python train.py --num_hidden_layers=9 --hidden_size=256 --num_attention_heads=2 --num_key_value_heads=2 --head_dim=128 --intermediate_size=512 --vocab_size=1449 --hidden_act="relu" --norm="rmsnorm" --norm_place="pre" --norm_eps=1e-06 --positions="rope" --rope_theta=10000.0 --rope_fraction=0.75 --qk_norm=false --attn_scale=0.0884 --bias="none" --tie_word_embeddings=false --parallel_block=false --init="normal" --init_std_qkv=0.0363 --init_std_o=0.0363 --init_std_up=0.0363 --init_std_down=0.0 --optimizer="muon" --learning_rate=0.00849 --lr_mult_o=2.0 --beta1=0.9 --lr_head=0.00681 --warmup_steps=200 --schedule="cos" --final_lr_fraction=0.0 --batch_tokens=65536 --max_seq_len=256 --doc_mask=false --train_tokens=320000000 --max_steps=4883 --dataset="wikipedia_en"
Each number is 500 + 50 x the weight over the matrix's rms, rounded and kept within 0 to 999. Layers, rows and columns count from 0. Numbers have three digits each.

# layer 4 attention output (transposed), 256x256, rms 0.131, rows 159-255, columns 64-127
458516571543454497535552591439468488485442473510509466612479455565479545490487511522514473612500572452451553516546561481423483503512583481629524496573531564484557558446620491477547496456507473
499594521447546447443507508577491413525425542410487545469599489512474567590475441478502510400510532476469555453535544511501512489441515568530405545562504375437492497447462515532508487571526563
503501525514500466477542524435503512534467398495465468538485433466466412527479469487509506510510465420497577525424384492472509469591352467502488492513532517510393423544499519552511570472487525
506509506507541398505583480462483465528491446473457501577512430446414446477481454522500541432464470482486418507526600416562426413456470566497515459431519488436483426520482486529506516458464503
514406462400468474585477596413508471460500538454479511504468485432500543506492498495509521500468551477481526579553522438552413535537458487556516511503490528489486500449561493547461544526544539
541570541501468568478448540553567564526512503498632470440567421481465483474500485527487558542487535469533470505479496432586567404494567521480474515441440477404444532488552443486480536446497479
472484460564512495492514445532595533394477491556600438459429488482505557502439488558448487540419416404521625589622494498493404553459429341507478444484456449485454463478429513551439472487467541
527578538466644593517539467496434586513557501524514463566483583469537457567456496444480573571426556583499490497554491471482476569489391514454437476534499537495505496444558484486563534499526433
479459470475645496562526602519523459498546575620464502538541514590535551520611560430624473456505545464481484498528404480521482472513529483502481510455567519489583445450501406536553564492406504
470496522520554478419440525604428423473512553549478461437417607482494472464569505495607402516501519496578469458546579443483613599442561426478598562464463472427457424524417442493479490530506495
542576515531445530540563539505463485513397504455515491469488432519624454562415520499579474534512439516538556521538451505487429495465505565489544455504548503513541445595500537550449429578377491
518605476420563531471544569500499504432459433589466505562455554527399531510499461437453541449558511569472538592482557516456488551635576545452490477512421472528559456475420534542520458544546563
516532514502514473561436568501478472536519494473533618468429566499435427518578612472435442514429489566438538542442590577457544498549446430503392604430542480550445446557449470522470486540483498
421513407500466446502546471575493566541547477519510456521488434509513478389577534517442527491432413463549563499475495543431486505559482534410475517495512499510548558533534421388580515451508506
641410508536502538454453501480484586557465490560624537468473480453445431431465472531429531481487496569534504517516475482503500450489555463551474489562573474471349459593535494611482557491492474
527512470526478488472484499411566461524572516425520504445552575548563543439537474553374572507454533550528565518486505416443467570528530530570526599442456468406559502513470489567408473512501524
532516604538399570584490461470569377470520462507542496531530468590606468463469493561447446496527461477500605527411474484579534550554450485464546487539353612494446517540369523423389427575535494
486513431505492604445497546580581482534478468488533514527465540468590515423581537494415424486376429491519578569471525523473493564512524509410465601563511559532551559517602484551520555462484602
498490517429474413486397463478541493445527546465494463550358371497476473452551521430550524587452513457541455518479555439540476422471498483518455529495441477416531512501441477491537476526491511
643442417456528560440466492510498551597473575452484439503478451569494421582511480570581488461504452491421491526515512525491530496528437468531480437527540496443640486502439451507492476420491467
581503531507466552538546530405416492479545517488423510473483474538482428499493552548537495501499511429485510531426433615462432372498571458483570544474521457455554467476626513439539541516417532
539511437520594460587514520511481494470520524574516428662487472550533420520552528567424561543539496407452458456441442496521547560546413443493480424437518509517570529509440520570489530570552532
522501431491431472505501500529602434508436481491446573484481437520480496618521519451488482514588397522627455562563499464473409413557525430490544515552490526449437398471462459558412557437452453
494534508503535546543555499517435490583558455517400419519487537454483435573522445617550484480484579464520565517481480548558479401471512511556520526477450485503541375472482631514508455395493590
473534450485545570465454423492578506521473495477501506567485559502344647541481525390526617477486572503454529471470426589398431447485444542482443500504513531456555497556510403623493589520476467
467548548517548567538466527544545359553460541534563563472525496477522441512481467538475481530542475555552435543495440475542479476514512375461415528484552460464448504499502546514463438494503562
491550447529426580462505546504560598499448522470454510517521478442615437482500467502495458497481447507470555456524528479435433424474561486488520498448495468429457522474432538514447499450514474
459531536452597540505499485466484463459496413508463528520501452477463449507496673554481521543518537419493401447526498440529545478570585459535442461540419592556477440515398455472403545465517590
471564501453533502507550560559485499463417585525500566499543487509508532485544536593494454507546478595523379537458520487508484564474429448521460504407398433505600476480411552558451400523456475
556444563521504565441564395520461460531483423507415548497487509401501531520532470406438413477462422461545504398548504477505466454482503452469484523558401506520533439530531497477496469450466567
421535489563499503385510497572470608450514486525510484591450470379505452535591567431502536493414446504503406537549470489476438572510486444545518503479465536499544465567552464424536522514532508
531527454612553480522514463456480590454529535555554528539578563535470501489520505484481453498459392559446495437521470492470543514474417577540505379583493469500464496426489530476443484561605467
595558488524545460512515440513552472526470530476564412586542397489559497519417455605459443564438539518475565477489487453585397509430504429452498539469572529458419523484479555482439562436574599
610555495463490466420440537476494515453562447556500485465380516461526519427478439539489430334553467538469413369534501486534544518512525450498490442588501493437498369551526582566502497506529528
439548515443472536476575580542526518544407540521583513520455517462480463403500456505512387552576432505489438488488423523570432458480612566583465495483502505505520566474464509495492454558462445
493515456580497429440488584502526624454508615447531562546518473523530472500488457499544535546455579569578516456523446543569457497524481488435507517450530495476467497467492438440517475426485399
538485537550439457515447488495460537492481586494569610596540525535510450543479582519455512463452547494471488519468456461458470464440493464549482486452482554428488614492572487618601510536468505
518530489530478518537575426502524532523472476499479478535411502450598519601427524505431529519449581554534492519448517476464462511506561547499454467350533528523447556476428587439488571523467513
511543464515530508442526475453516494531487454537508588573440475515498544453634419530576512443567431520470483563390424476464492572532590431513490582418509442418476500387523513474580444489539589
550503605477507437489540526545540417574506529460502412531532426558380618544484476497554498422577445600431489417476518399499435455528491529560537528461517457614485523473443496519520411599489489
568478402445554482528428452541476457430506514492487473462566502434515409456459607478456527474555473488531540511552526411478521454459528490464455475454510500504492453505426477530485536534534543
533467508483498530596611450471471434538479511524497545538500438550539464506597501453494457444504432552598523540508460599465589496554520540488506429485477461436541432514534512513538458502585542
513542561560480493506507568490399517426522496450483480396569548518455427592619443503526526505553378445509634550454459473440440461397393522504372508424533521359479441489510448567543423417478490
574469534547492481500489479528479501472541562496507476407443478533472459510494512409497523565443488550486571490503493524427515471435476437568489487512519493561380458491548547503567516492501537
498511485505454493567509430425481458402539554468534539520464507522429488523479515442497491544459529512514528522527463442522545577519445477468482378520622438536433426557486416503494417538546457
593582495528467539452461568474424549465410487495558497544595454445503590459499401489514685520533408401569556578609473539432464440539492436494535479436490466435534528444524514497447505412521472
430580489623389513447506434442561537468575475473512513580533436561534517547472497503464572558512469442568550507512450529594544546476551502538505511445501480521470471420485518561515542501534446
456485515575397558492399453557485604484478554456547521438470558457539536491465546498408464427563463611501596365526478532429536468540455558511445521574441577568507457512506544442395491466515604
541478499505513495570466486465529433535548393430465432521387514545443550515510492428422472624527515438524497439576489498456482616562615489537494569545472498497542556452525520551453410467459460
591514521438501465514562449443512494543465546542518456417520510479513594420449466509512562584512470578536497479388522410524470515479486474514537447504561448551402498559431509512514515496492395
507503556437514508547451524552424425526484448467433461519602509557492382516583510379491476416522528493454507514432535574508516534542558423457508432489520356469571431481568493439477535426569480
544444493543539431575484494440543477606600551533507555509417483427476408536462515502544481412450518469479524543472483529551459572421561531535441437541506551499480457544547499576444455530437470
524393576487549567450493484507537472402510624502454523541402529526475497566401525427497487431496380597414467554514577486504581549525532532610498534413484476448548482530431545597489568575521491
508518468543440488423428516594449417523518515546529548474469501485491407413453482549459492548490525565428474495543548553426502505561519503578464525513505527477531563511520605550590450546561480
438433455522564543560421431521479451392484474560548575429486487506547536494484448578457489471544424497467552405513547493481516475565481538512506601394468493502622412542488442453451527486486526
451419479468527487580486524506567453509455480490571446472456486577402525405521494563400512443491590443533451410544460533406435580489502507510537416416454490518503500540543556421458547484452515
501511519547462436535531562523488489468521508534502505549574539453492485534480568529460496487502447494475524580441421450482442486396490575500513497535493513509554450508572552544578551480564537
556473556439445425494553518497487506514514413467509520471483429495487484463456519516519438544457522433438497412483535533593498481575509550565533630486469559558484509494502541534534638597465442
590486509472492560484469495569441556499515486483524630519422511546502441527542413509512596460512495536538501504519566479623485531439459419590495566488496581503525467470338535510480488509443449
486543450423471479487469371529472539478496522454498549494546643513473587503515549598517447563518388480503537447518490480505459479541495396523547552407455456559485497447494458486400500454579499
427543493447475547605475561512492594484457497528563550587526413516593543507522487432555535533491462568488545507502484541543539516491396608502490486567463546443479400501498509466498516511513439
577495488598573485477469456482537486518537460506499607514530503512467540468542515419566607492473537577498495501512495544510443531487468484514470479536523507560465529402541472540431569387408537
518530553525518645501429524550485583520576515434427523532468543604530547446568444546516518499483481428549499578450532491583473484520517500539487439539462533519494356452542503545436574549490534
535447534502575565601548598465374466368590467537551533461529460512491563484458550502531388554468492533517364480458563429642501504547544460530521529467475441445487446528507511492447532532553496
455474516623527568528426559561516552521470535514498633617481470481549435471553502487497384509513485453559539483639439445537399433568548568548545599505453329401430521549527444539473371584568573
561408455577513545496435505479540497420496485527535477477515501465449433495532554378543480462461564494542547458499381556472556495469593460444577427497497477559463495532525587503421477523440480
516460470468510529386516514458554569441515548528470483408519485525418451528512383512538530537484543460453492430557551523531479510554580609559464450426560605502561555518520423562406475451502493
575647572549447450583516530521528463498483493498375573437579406483446527437445507463476495460504394560547428482313565476538501529556499557441490494547488561522441564534492588490530517520530442
483516440501503568466491493509445548455534452468492577568489517553480501476540559399610472479569495452455416505500501553512521451440508527541503459579552480572566469438344425487489440547396378
472433420542562526500562575526489434476549547309436481540453505460491510525489461615537536564491545503497521553511440446444571490551542492519570457612546553611531587564467423486513536416494469
492576538499449583500462504558467390493497494464464446476557421497450496502585466522500429467473496527478367532466489504429456486563469513509480400474489479483474457492427430522497541472480619
435497474504538531473503564585549544595436416500439385574527522454569531554479497540473489501432520452451509508463319492596515323491416513501485461496545504533464524494531537492484488416479586
418457445452489442455349473509545501505510545460432556471504401443496509477555485520511533546557548488505532457600469500523540568479548500433525491505561507479533447565531493492519588455566520
526452484429474426549533541509517507481518459564541462549515495527472511514484510538545428430498515450423525537523463495439482526535430563475472388465467445535471456492439374443519490416530550
570430505462464463467403526470380480529547494593386444466529542472526505511449494476502447579448487459487465536407466489485375461573494510448519398453492503545443534473551451435430361498577526
486592579493518377463573511468423593497575416476567467438489535434478527495527616605499376433514539527440473484561491427482405419449462463454504550617598522513452403462571480509521474440434463
574488449482499539467383471507463528430547456579552415515442519529525486593506549522422417483444451546576479389488531501504520517444437546454480577483477567507469472559534532543565484522452521
599604528549537512542489496514429397515580538469455435590468470526477475477484403549570484578542395611455484483532462454469533447475496558525552513475519551531570497564545507434564563463565509
436534434489483579516506541529385441503574513453460490437471572485442523559558452441499462496585475556505498437441542546422512526533542438515520485438503503506502510531483480610415556533569531
506404492531591454494520588492498449422457453507536488498511506458443509467485512427524492397484484477488474450529566566507566496488490478506483574557526549511523500580499574566492524647569428
510451447564540532357477537439550520534521522458436435456488484514449551522467553503404490442447529455532470481412375436480434530560449518376482525599429400529383502515532518488457574513509409
542511528507482547484502531403481486499555464486510415379528488445488480595508475533483437564404585466414512462533503594535463481505381579621560499472491547550516495464551516446461477560468505
521583543505473574417630505441546619521477496507529514510451388511579562613495630463456484438481442545465515560537443499490614591492441448582481488592543509450524528547539499402468530492462514
511462457489555414427452531505512543453482521416401496537516516500632492457437449417508457485502556571451471451501563489539542544517509596554496461467466512512570513532455491530472548480447561
488508555467546508517454506435447522435494571478511474523475444455552497516614460586459482430533574401523493521555570498560479468500462520525612490475548461474437535492506446472517484560481570
413528544429472590462445513425481551571536481466465444435490494498521472551525509426496425495475571538521439555419531618560455582479531504528503407477447562486559584514490422476517404573521556
525498589609504477469448508427506476467557474460502542532471473447463422531600517562473419582531536520510545516458573527448487454452564622530564479444434473513506512449422515575532529515444488
454554619432528485467617456576555486460508590606543528562468490531518637502526443542543467487582465471633476574477402582473451463583447396488428467517490508478458486401503511510476516510529627
575460530507523459481432450417412534510516490514488602567538591379569541446531481526593527465456441489450549498480560472552516567517455366489515529585501461488490600510475497470512457494492447
570505503524509463495431575501480470675539475456508525477471476420456485474536490561653494422491540401550512521396468439526544510604440584439529485501525532470486523522538594548503468576580537
557450446564382505449548431466500520457532484577493452572491468446527488506507510455491628519512561512450527415608441566546534522582463547454505520480412488395437590480367528527505427559490556
569465593424470590584477551589538427504483527496494462392502388550571485498498441560561491472464469442520489632441493499530529577498523414544497499516425454385570502450500516458421523500474579
479428543465538517504492481564559465453640569498476577417472425593411487573500520566507470439513481493497528533505546517515528465533441623429583533563517586525536556532481568421487505387529432
454457584440524505461443465535554618477479521483525440481521568525518541458548455534544531596449432510388427553430594503563497507535459488604484577485427417486556488586479440558511457377444519
472512538484524545421450477607431497558422494504513507458365522507416395577427522486500498436557501506441578464488615450595437546479508438541514449569462480514481551575417512538503495460465501
456525409516482447457546514528455524497566489530461430560503462501606529459452467499436577447536408547465483499528447538521380532410523622526508545546492508478513456485470442534449471544512421
593515399559446517559589421445490517491454566478432413455442499421344472495526572582574527418524424461477479525423429498503527488359499451540426483447483536527450471428448446483567486453551432
# layer 4 attention value, 256x256, rms 0.0769, rows 160-255, columns 64-127
566549470503591475523410493526498570554488538551511449513460519513436495565438526479559457573481559460435495488504463516504562488628510483562502609563619470518505462534484442516465589578546514
478442468552480476509534419467571434441561464541428522560536495472510569466482565574524521490507590410351512562493503486568571476472453553514411498425417484548558405446502597542504576399504456
558437467541598462519527466572419526428393520468495441464579467513501488505544510497497498494549564541486559579479527483503532519434461582352416537522466427470536612462466536475470481528477425
510467469464537469437547449473493458452538515474422422415428547440441489551485468506490532571522471539561525439432508516495563478452519491454564512508447431511545436492385536589494504468475483
480553434497561556488517420482573464506464457513542492524542492500505566559422424491524479468450482562518486546538481522476533475503406485643466393419443527519435426537446483449568523468441509
484460474481504547464532444515503479484570653504461461473497457419456495453451376473586515516555490485575536472528481403497482519463474522511526489558591485441513544601473400497555499479468480
445562541504559531523494555527558461507418482457573473548474490531546541500501461442504508598558537466507528532514490481491579427487475542465460485438601507447555470371497415476577471537492466
476456505399482522463514508547513458472585509582528486513632559550460559521486497415496493515532441476477560483456550448518450499517489447499469455462491473536411451480564550458459507527548482
599462494568504556481417433477466528565436494584568554571562491551494441480504458540465457485496465467555560525561529449445507549525599519552515443500434485454414300475520514513421572506499526
456537544489429590579492499634444588557471490510486426486446493497428441436457463456477470511461440454546398551515573434524411453450430553522402476377527504423440596560517565429539494548438556
504509490607585454524519609521388473466464484532528564464468349415515476591400493470562524421560472477415561545495516477549443525503440463539427479520456457428566529458584475638486429594448424
506386447544551564622540552547566541391526430500528620471541499401547516419542554434498493514481498512545607526500523564549516565519399531531591457497515416483501507522486447469482430419468486
476448518527554487511474514473450495449576477518528500597466526354562523510505563478500511432468466552428551545459526492541515426532516518489478437542479467460566477471434475497468486468448441
511448470553490576450501508538493490565453469530505462469511583481561478466459474545450487484579374500501555365399538450504453598473524528482480545500393540505402570490432576524493427402423550
415490380522456555464452492557509535532426455528521405490451546518514413501596509446576460557508506581515512496620465565473635484513497432476519572463548472423506500446470577544490461499485452
501461611568544559486439525388495508481530435601454545484567457548543475426592441480444575542485442557470570547433551484467468480469541465498535577428487558541519547595517433473524452610541472
483517531569448537474507458415536444553564545486494538482564475508510452529528424444522382462529425463480586442440496572390514424498586406430501625499391492442529489544472527525486474487532495
532427483483524448439427481466541496479401509389451565495569506464459446441492425503514499546414489430513578571550451478540475550449475456490516456486533480471510701579555486423629559416526465
464548505469465549508538444604467525493538521448603510586514502510475471495448546474483421524529471505493494510529511516539538558582576547496455438472520548499513564348506584508501490498468447
486534478486578467511547439561505502479589491560490505424453502547547549462464566470511479502503491478495514615547504456561439499597396416434453416524425496526456569555458523435521465502463490
516568485505539473459539484496460466502456455508525503525549506440511475480520444485485508554498571501457439516467515489525500523502564505488540556493467551439435533490528488425512445395470483
488516467486444411545492568568502489506478560529482493472510565534414495473547533487462510515581483425459502530496491461456536476529385484459467500590568569540527565533465489506459576482487489
481405474490507491503493497418534545463488488504624452465481420584492541575532490522491472574436551510526486501477465507575541535551475467468564419510537425487471537499559565497539452614451542
488478525408555510509425584529526491538563563519441536550594595526402421554481476525490472500513565384593466620567486581593483489571503483509474530534594435582527552493507553588527507433448514
519500450605501518464510461472578426448445439517407409521440523487500465433664464520506451556484468528453499433567535584574407502589536476513499516508472460542416515494489493430525550511506566
544506484540483531535481560478554516425513451498469527494472553471481478491480507579477457445510479545490410497495452589455489513421470424531518498455602551517488444526462491545471579496506489
548470393493541509486567521513578448494356438504482561412452614585436512505471466489465460600469469549511577485569588498511528439454496490532581532559477522474488547521530548587521397522562490
536551542551481541579498460594563468469472547509534508501531568529541406486480504556495492570463530408568493502553441470488500522506444567461536519476545367445427466497553541499390424467533552
570495506534498496459472391387522459578560534484534580463424409534510409549473446467538510537447527574464480512510592508532446475472519430505529453501484538560509550451524522428535595451575504
514486358511453532529521534481525522467514518417509559547391559479490527530498501480578454512565550453427521515466546489484410506468487505515487504479515480463474537597575507473518539460535537
478511488547573558484401505524500519517528475614494422552454489524544571544460437609538568487609491429483535465569480495530495414442553449571491539472480446465492530457562473523522519473492506
539490563508513440413509444466469500533479525566552460526522390486419586502517523492605417541436620593442510463466479573536506482552519372484514522471506534507508570503540443520591585592460455
494480477513505581476494457423475540562460500515428571470458444585417449423545485565494491547452471498389570505472605473557525543492427500414455477403538438485525544468522518573479528448484453
485512509541483577497441554594472494553460562471472500491589435413535378536392603528499493521409536490517527451462498387501342482545509518461499472442432523532474491512478600562607446564381554
442475474435530586481553519546534562500462511505575444535507508407471445589512481435545367490558385448569455452516493451462537504533585487568461463466602461564525548469537497475457433478466543
534505457438469481559550487558505519499549473428527531441539559478528544479460456452474437460491487446456554551564427504511536475609512502482454420518549497563502472554524466524583552467540504
492530428624528488458582415517431427405397426515472490467547581513585468515515448453523431485464495449492412467583529533396515418486520443556580447505534562395519507509447509426496574567474537
534507439451480541562550513511432555508455509544510616464469421571565577545494534565420556508460549404485502441584531528530472489506533446438487499553480391458437510511497501497538532507517465
526532495471525520472451474571511483478522537487491402463590570403413511439535473490513499490458570494494561527460535484582418588510419503527426564465499520540439526368523495545470489555545476
528615455522584524559492487439473463433433488487562488506476535550496499475434478521445454589456490480490527495417542530473515518396457520484506476547498509467503445448401444508524578439441446
503494523488539481610494495563508497481557547541572494433441503510437566490546433481471513508449494415510579461469462526493481464513566497473521506590495506505503536492571524483471497544480489
489472518514513524423480527554568500499520433468547468400400568472549466437523467440504559530509569495390449626573453444511536575391495517421542525535476530528537465440634534350481487480484456
583570530467509558510445456600439495510590552535388502507559525472553562498581463551477513477574460434484455544513414499513451514479497508517570453476502578521452624504425445482462522473495475
457460426483578496509501453534425525553492477582448537512423527420456566456408534620538576498607480492571530549453469438529456468557520621518522568485487488522462487394563452460498518433481507
472561461390494454502573583531544497526468476547517409586431469565511481510487447499534565528502468564510431532483435489507405534491602513470580537589533511530527474522471569530532494538488440
499484481471423506541456486500447417478472536475432396520535524627574532526525563497435521473466539429477436560459496505527511626422509466578449456489481488523507557468449458506631556578400442
412569504487433479528472532507447575494466497449518432456420570461450405447436370592510519492541485551542400468553544572404543477499495539463529479371440502490539530567486511505463507439442472
458459489466494473504525574396469469461522512444533491512490510566497483516524493446464453581527462545532378469515551526602537460432475455553546441468473410466530416556447496511482522457456474
434495656523522562547434561567476484590450540494475455489562517546476569531571554552467537478443473493412469393532403483486456401464478613574517496489542562385454552489412413553501482458455452
529542543480559565394540529484448466511564578590440562498422458540478475520519583541498418517416551551446490586418509483565502455480501515536487496542418486556428391414503432492405525498513533
434473460547387525530429457542526467589516472513525539516434401439492504511507463507505578558456387514554528405464526527530527492543405536499508479555513510567513572560544575562448539534546563
595505581455490507482475535371559505571458544385541471553508515487458556488523510546466517451540485492534472588495484541479518514519521468432548535552509525471501540443495534513472447494541455
480591441435488530578513476551461427487531517498552581508479482549540458534478515597467568484528432506537480627584557505582418497501533474492581452508515543554495562459462355455517448470577497
501461562508451562592494485486667541446489467491415535514549467476592515407403401511438491591548493558573501492532468492468473490563511444494469485578465505460521505422490495486539519412475499
526536517510567611502507481408567586502450539581485516455535529495436387452428398540578601518512589541513474500456484494519479467593488600524467417545517557475546483497459587520495475425468499
542595540592579451503482526545445534462507506366467480433534460581461472482504429489498594524486541541493460509525496471501423531467474450471483528438520553479521462539462530435480590516415473
570422526528565480494467514533476512507464409471569530495546480494511506443511498528540451427538500615424486461532517463496539562478563451472529418526537511424530540602502517524530509510558438
567464579479456467434469461511554480530481440514515424592574494492553480471482577517475512564494477478512526541545478462524456548536518490450527529545517518514384512516467536536531473528572446
591520479571481493494459529487507495506464481514519471476554503507504560471533467484525483566597491600521442513539535428490518514530660461560500571537445561494495447495501413549560449497516537
447498555418441508504442458477429585544564441445441580559444516545619500531472548545538567459490512424478464525480496508418509538497504545462494465484463531527494399401486511495513564458508544
493488467556525438470464454500509477479523567566503438431532537485520457490539408489465486556490461550546503441447480469496478516480467540502495488561546438444587509452604514518508513457456433
439379522495501513469503439509397460581474430479489502531524587633548480513524501450572501462425525407479479517451504519502557586498463477540484445426437479462530553539493553404458482462481509
476460447508507572527524384417527463487450402484509517505410586548451467523528538471426478516536546496504551352534579367477450470509408347451495501523495507459496485480512361487503497481525433
447550481585488459551467462558479542531552559432577563472446458527499429453491503474504468528546548535533548453523474547548512490433546396493518488529498466402504531498502478469479542507488602
486477490527487534514533520490501432507559532484458518443470449441519550448450573379523547488554511538525478475414428479549480539459563486469519463452549526559503509364467558474487488508528435
490453420498588559530576502485490439441521476495444458516585520499529606470498424483555489489573544525422579564475450488543520512488546546599510474484611463487467478531437548521453495597384587
459478505538481489541468449525530477471449421567509554405435464400522522460510532467445459489423525542424439532457522641466527491597553493545461510414397551552442556536545518527512460486491571
585543551488467539468471517456402465595445494518452586597508517514527526542420438455461527506420516431443436550470519505460494520421470506444381571582493510449483555422512565488532509443564487
430416494452436473590517471560446517448512504543528441536478504471480474488472515462489415449506630444455497449506551532524441369449508541457602561527478476512474567437442489498499598459439467
489569502490479544469498586518536533481538519526492528524514546476454563463463474598613451449518633464430494420470540522494494596466450493477457480471497566482546504399500550515473441539498444
540513397503444474512494494429455437617503531536535428479501486546516511559480453522454454559473466538533481530516500481465453409562439490529568498584522532432529433502540518536533591520509414
461497490475548519497569485587546465466516583521484544498417551452479609439541512491533492528448508544559448487502541457440545501422578528446446498481512466505538479570473541525418542583466514
504500399470536505504576489433416596489558600550428518593482536466512558547510541512475474454400488517527494517468423461625519503570457524532525535557462547385470548527527478470596512535552492
570478546536436576610495497458517490456449501590512522450513543500400544405580480419518499472508422534483463538380474509552565550464468415557541405485570518448487512478513485592456559563472455
513488446582493512515427417509566420613476596543577462495415481550522463484464554509622578453527515516487467515555505374612520470500509510494564461514574501517466446452463473493590540603525447
552501566545418595523480448475574648482446486559546518560477571477389567509497444519432525522569533389460490481487489428456532438557400507581499445493469458457579494525568471575465558446485449
423595496458392507486503525426423490431438530553492521482481484501484593393580542393551377531518539537462519459487511484500507463498520524518534497535514557485468511504518472433513435493561420
487537521515489530486509471534495413541450498548507552492510530491432496460478515454600596514497491453489386543564514549416533475601472390543512540571521567424579479460451600636479425507488459
599525490576584555422497518508521529463503432535479645477513530485419507479524510529502429593519465431510463502479524438546544415505560546488565544427518556486574534496426541622473503467548505
502495492543458544454511442500505499605460537556536565495449450483495437480444460473504389533573491453399493424460546459524563520501483540602478499479531580414644537509437536524417429454477441
521482448420480486513480576484496526465532525478605530539457467600392408489474470478470451560528568468477537541546572492464437518448442527437549488509507548458560600528412529505574564493423546
475536545513518536426543610550503559430592518478526515526537531511488488506481501650474478559466374463447572558516600500485555438488489453474494500522577507460504535493521530495452505432510485
550514467515486527490564502541531538452475515544497597452425530434549537535506462541545472538497555547467482477507539502578568569499530424568497452544496509492585587530485540473530614541521432
525488422552540482488563483501391461512510563486505588482442421537439483453562623487554462475524520467490395506543461577585504506462507501485571492558478414466481451413431498482524516435510480
476654569557513523514456540480417521483445450502505441396537547480500548562517437538453521470411474447460535543438504437515467595435539544448517506474467439436529492482552461509456432560522559
533405501518577478558401504539519508515508457449544515578486543524516533447524540414488494532470517461527473508441415485618468535517499418490550506432502472485609539462445504450482438490458468
567510521519481440480564537451534553551474426522424573534475495497450462399534554490635500549560390495521500589573495516470497461467546536420480490469569503465426612466561547584589424463410482
537425452568474480498465490503521617529538637496478533658454508516492495472528388447568423499481521551525601477466466533511470569460500448541552571557427581552433425532461526504480494503457434
516441531487575406568578481533475442502524440534472620473510538516409431546607463522512456444416589449450498490435501480513517547554558497452476514543463518485456567469543560534565583479480543
408469526406549532491478434516445497467422542412554442546506540428522489463500452497603560604415539467422554577449376553502454443534541429472570472559581489436460467506480574567579526486625328
538517570426476443503415466537502587488370471492482526444514480499433530543586447508480535555480508501531568505516442471527452557518543525507484438497474478458484420556522592539557424517604512
465541538482593545432541499536497447455458515445473542504454429499489483418528545549513559480507580451466489525476465501488469498472469482510548435545606531552466435547466462426506509530523596
484439470483445499577532489462527486492540525383487587564544527461532558585401474530680500440486500487480539485559470488480500595519430470567535499473530498438490537486411332502430556390520537
553525573562461569485548368469452423498405567416445486573491472353491580495508513507421489556505431513509504544527546406565489475487435572477437528528450490525490408558435458535487485472513401
533550483483498491492464541554536570459546462475462408504498563538558513533512483413498483422520488591426468571475420432492433494446479505505500571534547571459523514495439456504425466520476592
522460565523488481450545568550485496430547400507620471476498509648528586554432535573397577481441493522524480469533437550494508477471415534543508541502495573539574576466544456414489467550554509
# layer 4 MLP up, 512x256, rms 0.0917, rows 0-10, columns 64-127
554501463482573516586540446508551532495507468548533554488476502486459484572498401494493423439592477553551462455532499477501505537436458480513485485508539530490589569533565475544447461461450580
411550430586565606521485439558432496542503530487584492486429517454545573562502478465498420464502548564517462493455583505570398523552485490448573466525480501478604450489477556531501449540480426
482488452486485521467536491477550441472581496406399481495543448485534514432487539458463462463491576479499474600510498558541449539472571508450498447433444483369593474565531484510458567513487533
463496501457485511538526562568575472574405625574543462593543495418498494560552582524514465572453410522551541454427450537488509492485521514527508425397493573417443520457443455466560584508525463
513481470433504465539530488430492398445445488484455523556428567398474480388463507506480429438426566472430558423552494523503603432529504447450466543442403541537514477529512513499567533519491461
533576532537541527479502443555432545482484480460505455433588545391610547588497433605373461464574455457544419347484513448494431582483474499492499624459522547452444480475527456486511522490507426
479516408507553492513450508432589462496507587492494488516569484500516406588544413505498558535483471424406583594537510410489505497619557508548542522513543524502512531401584494450468568503571505
468497458510467524545596430500533535419499474572472497504475430440508489553487443430475516441488543473543498525570478523506475584572424505550519439509500506474471476513491503516398482488496562
572417443536505496544508500511546506591508486446450528437559437571378499562488493496398503547474543533554528505368560392459531524438467602484547476457531460485546547497472455439483530456486513
628510543421461515490501456468586434506504475522553511553533593531584525504615524457437451491412447431498573540424624505480568473586547343487513422453480493422478519552575504548463484380552511
521489435540418553483466519574515484438509454592425586509479486542608517476518475390461554473497579472451443447423418554509491615574515484516488468521589535452556458464446562563437475498528582
# layer 4 MLP down (transposed), 512x256, rms 0.0654, rows 0-9, columns 64-127
465469495528457502571494500561505473436509556508538463527571515437507465497486622523533556496437524380481547500511452523443550544547449497530565515508498468466550471457499551479557583561503440
574512466556490523517534525432547546508533527384503501400554494525462567476439469549417495465455505477471552569572452496392654558450511480484449604525538541581519595425518429514419497498534519
508560514527548581418519525514399469472470574563509442551543492518540519482463518554512559487500331513479523442437534486500389463500483443483522531479587509622477469500478549535535369472514518
599475582554465555481483537536471474379560492469528462427531479545493415495526520444594488583532545388425528505597458391483435518431463547519491491559526352402465479553505523459517514501522444
476593505517483544539548487575456512486538538559524483459532467484518527517490505481574486574599438518550479509494486425511359485467460579523531515590599419480488532498452447490513528519506484
505470520554570426503564551463508386557459502350466491451494472561409553496421448346417466468592513503524518622521499539489459490570490408534458467500556427461534502541456436545520468545501409
521507641469505466482560458501512559520550512516449448408453498478503535406460502424494490445528539546516526440503450542485533465519569429460509600528450522485456515602528419499469440517478559
609495608432583437549472477507534352503497514394518498482557508461397561498484543555441532564469463588505459539550509568506516485524452441457517453488575466542518478554513546482462487476541508
469511467539420442525548412534434498430466415462509496579460517527530441515512526471529446464558465466540449547573475618595520520515522577516489532533447537497445434469515521517473418538476509
580468490538479478442472514464467483442443427449438539471468523417467501504565484543466505471537626547463483439537374507567472566441503653481528542573589498489465424437365347473544530597525543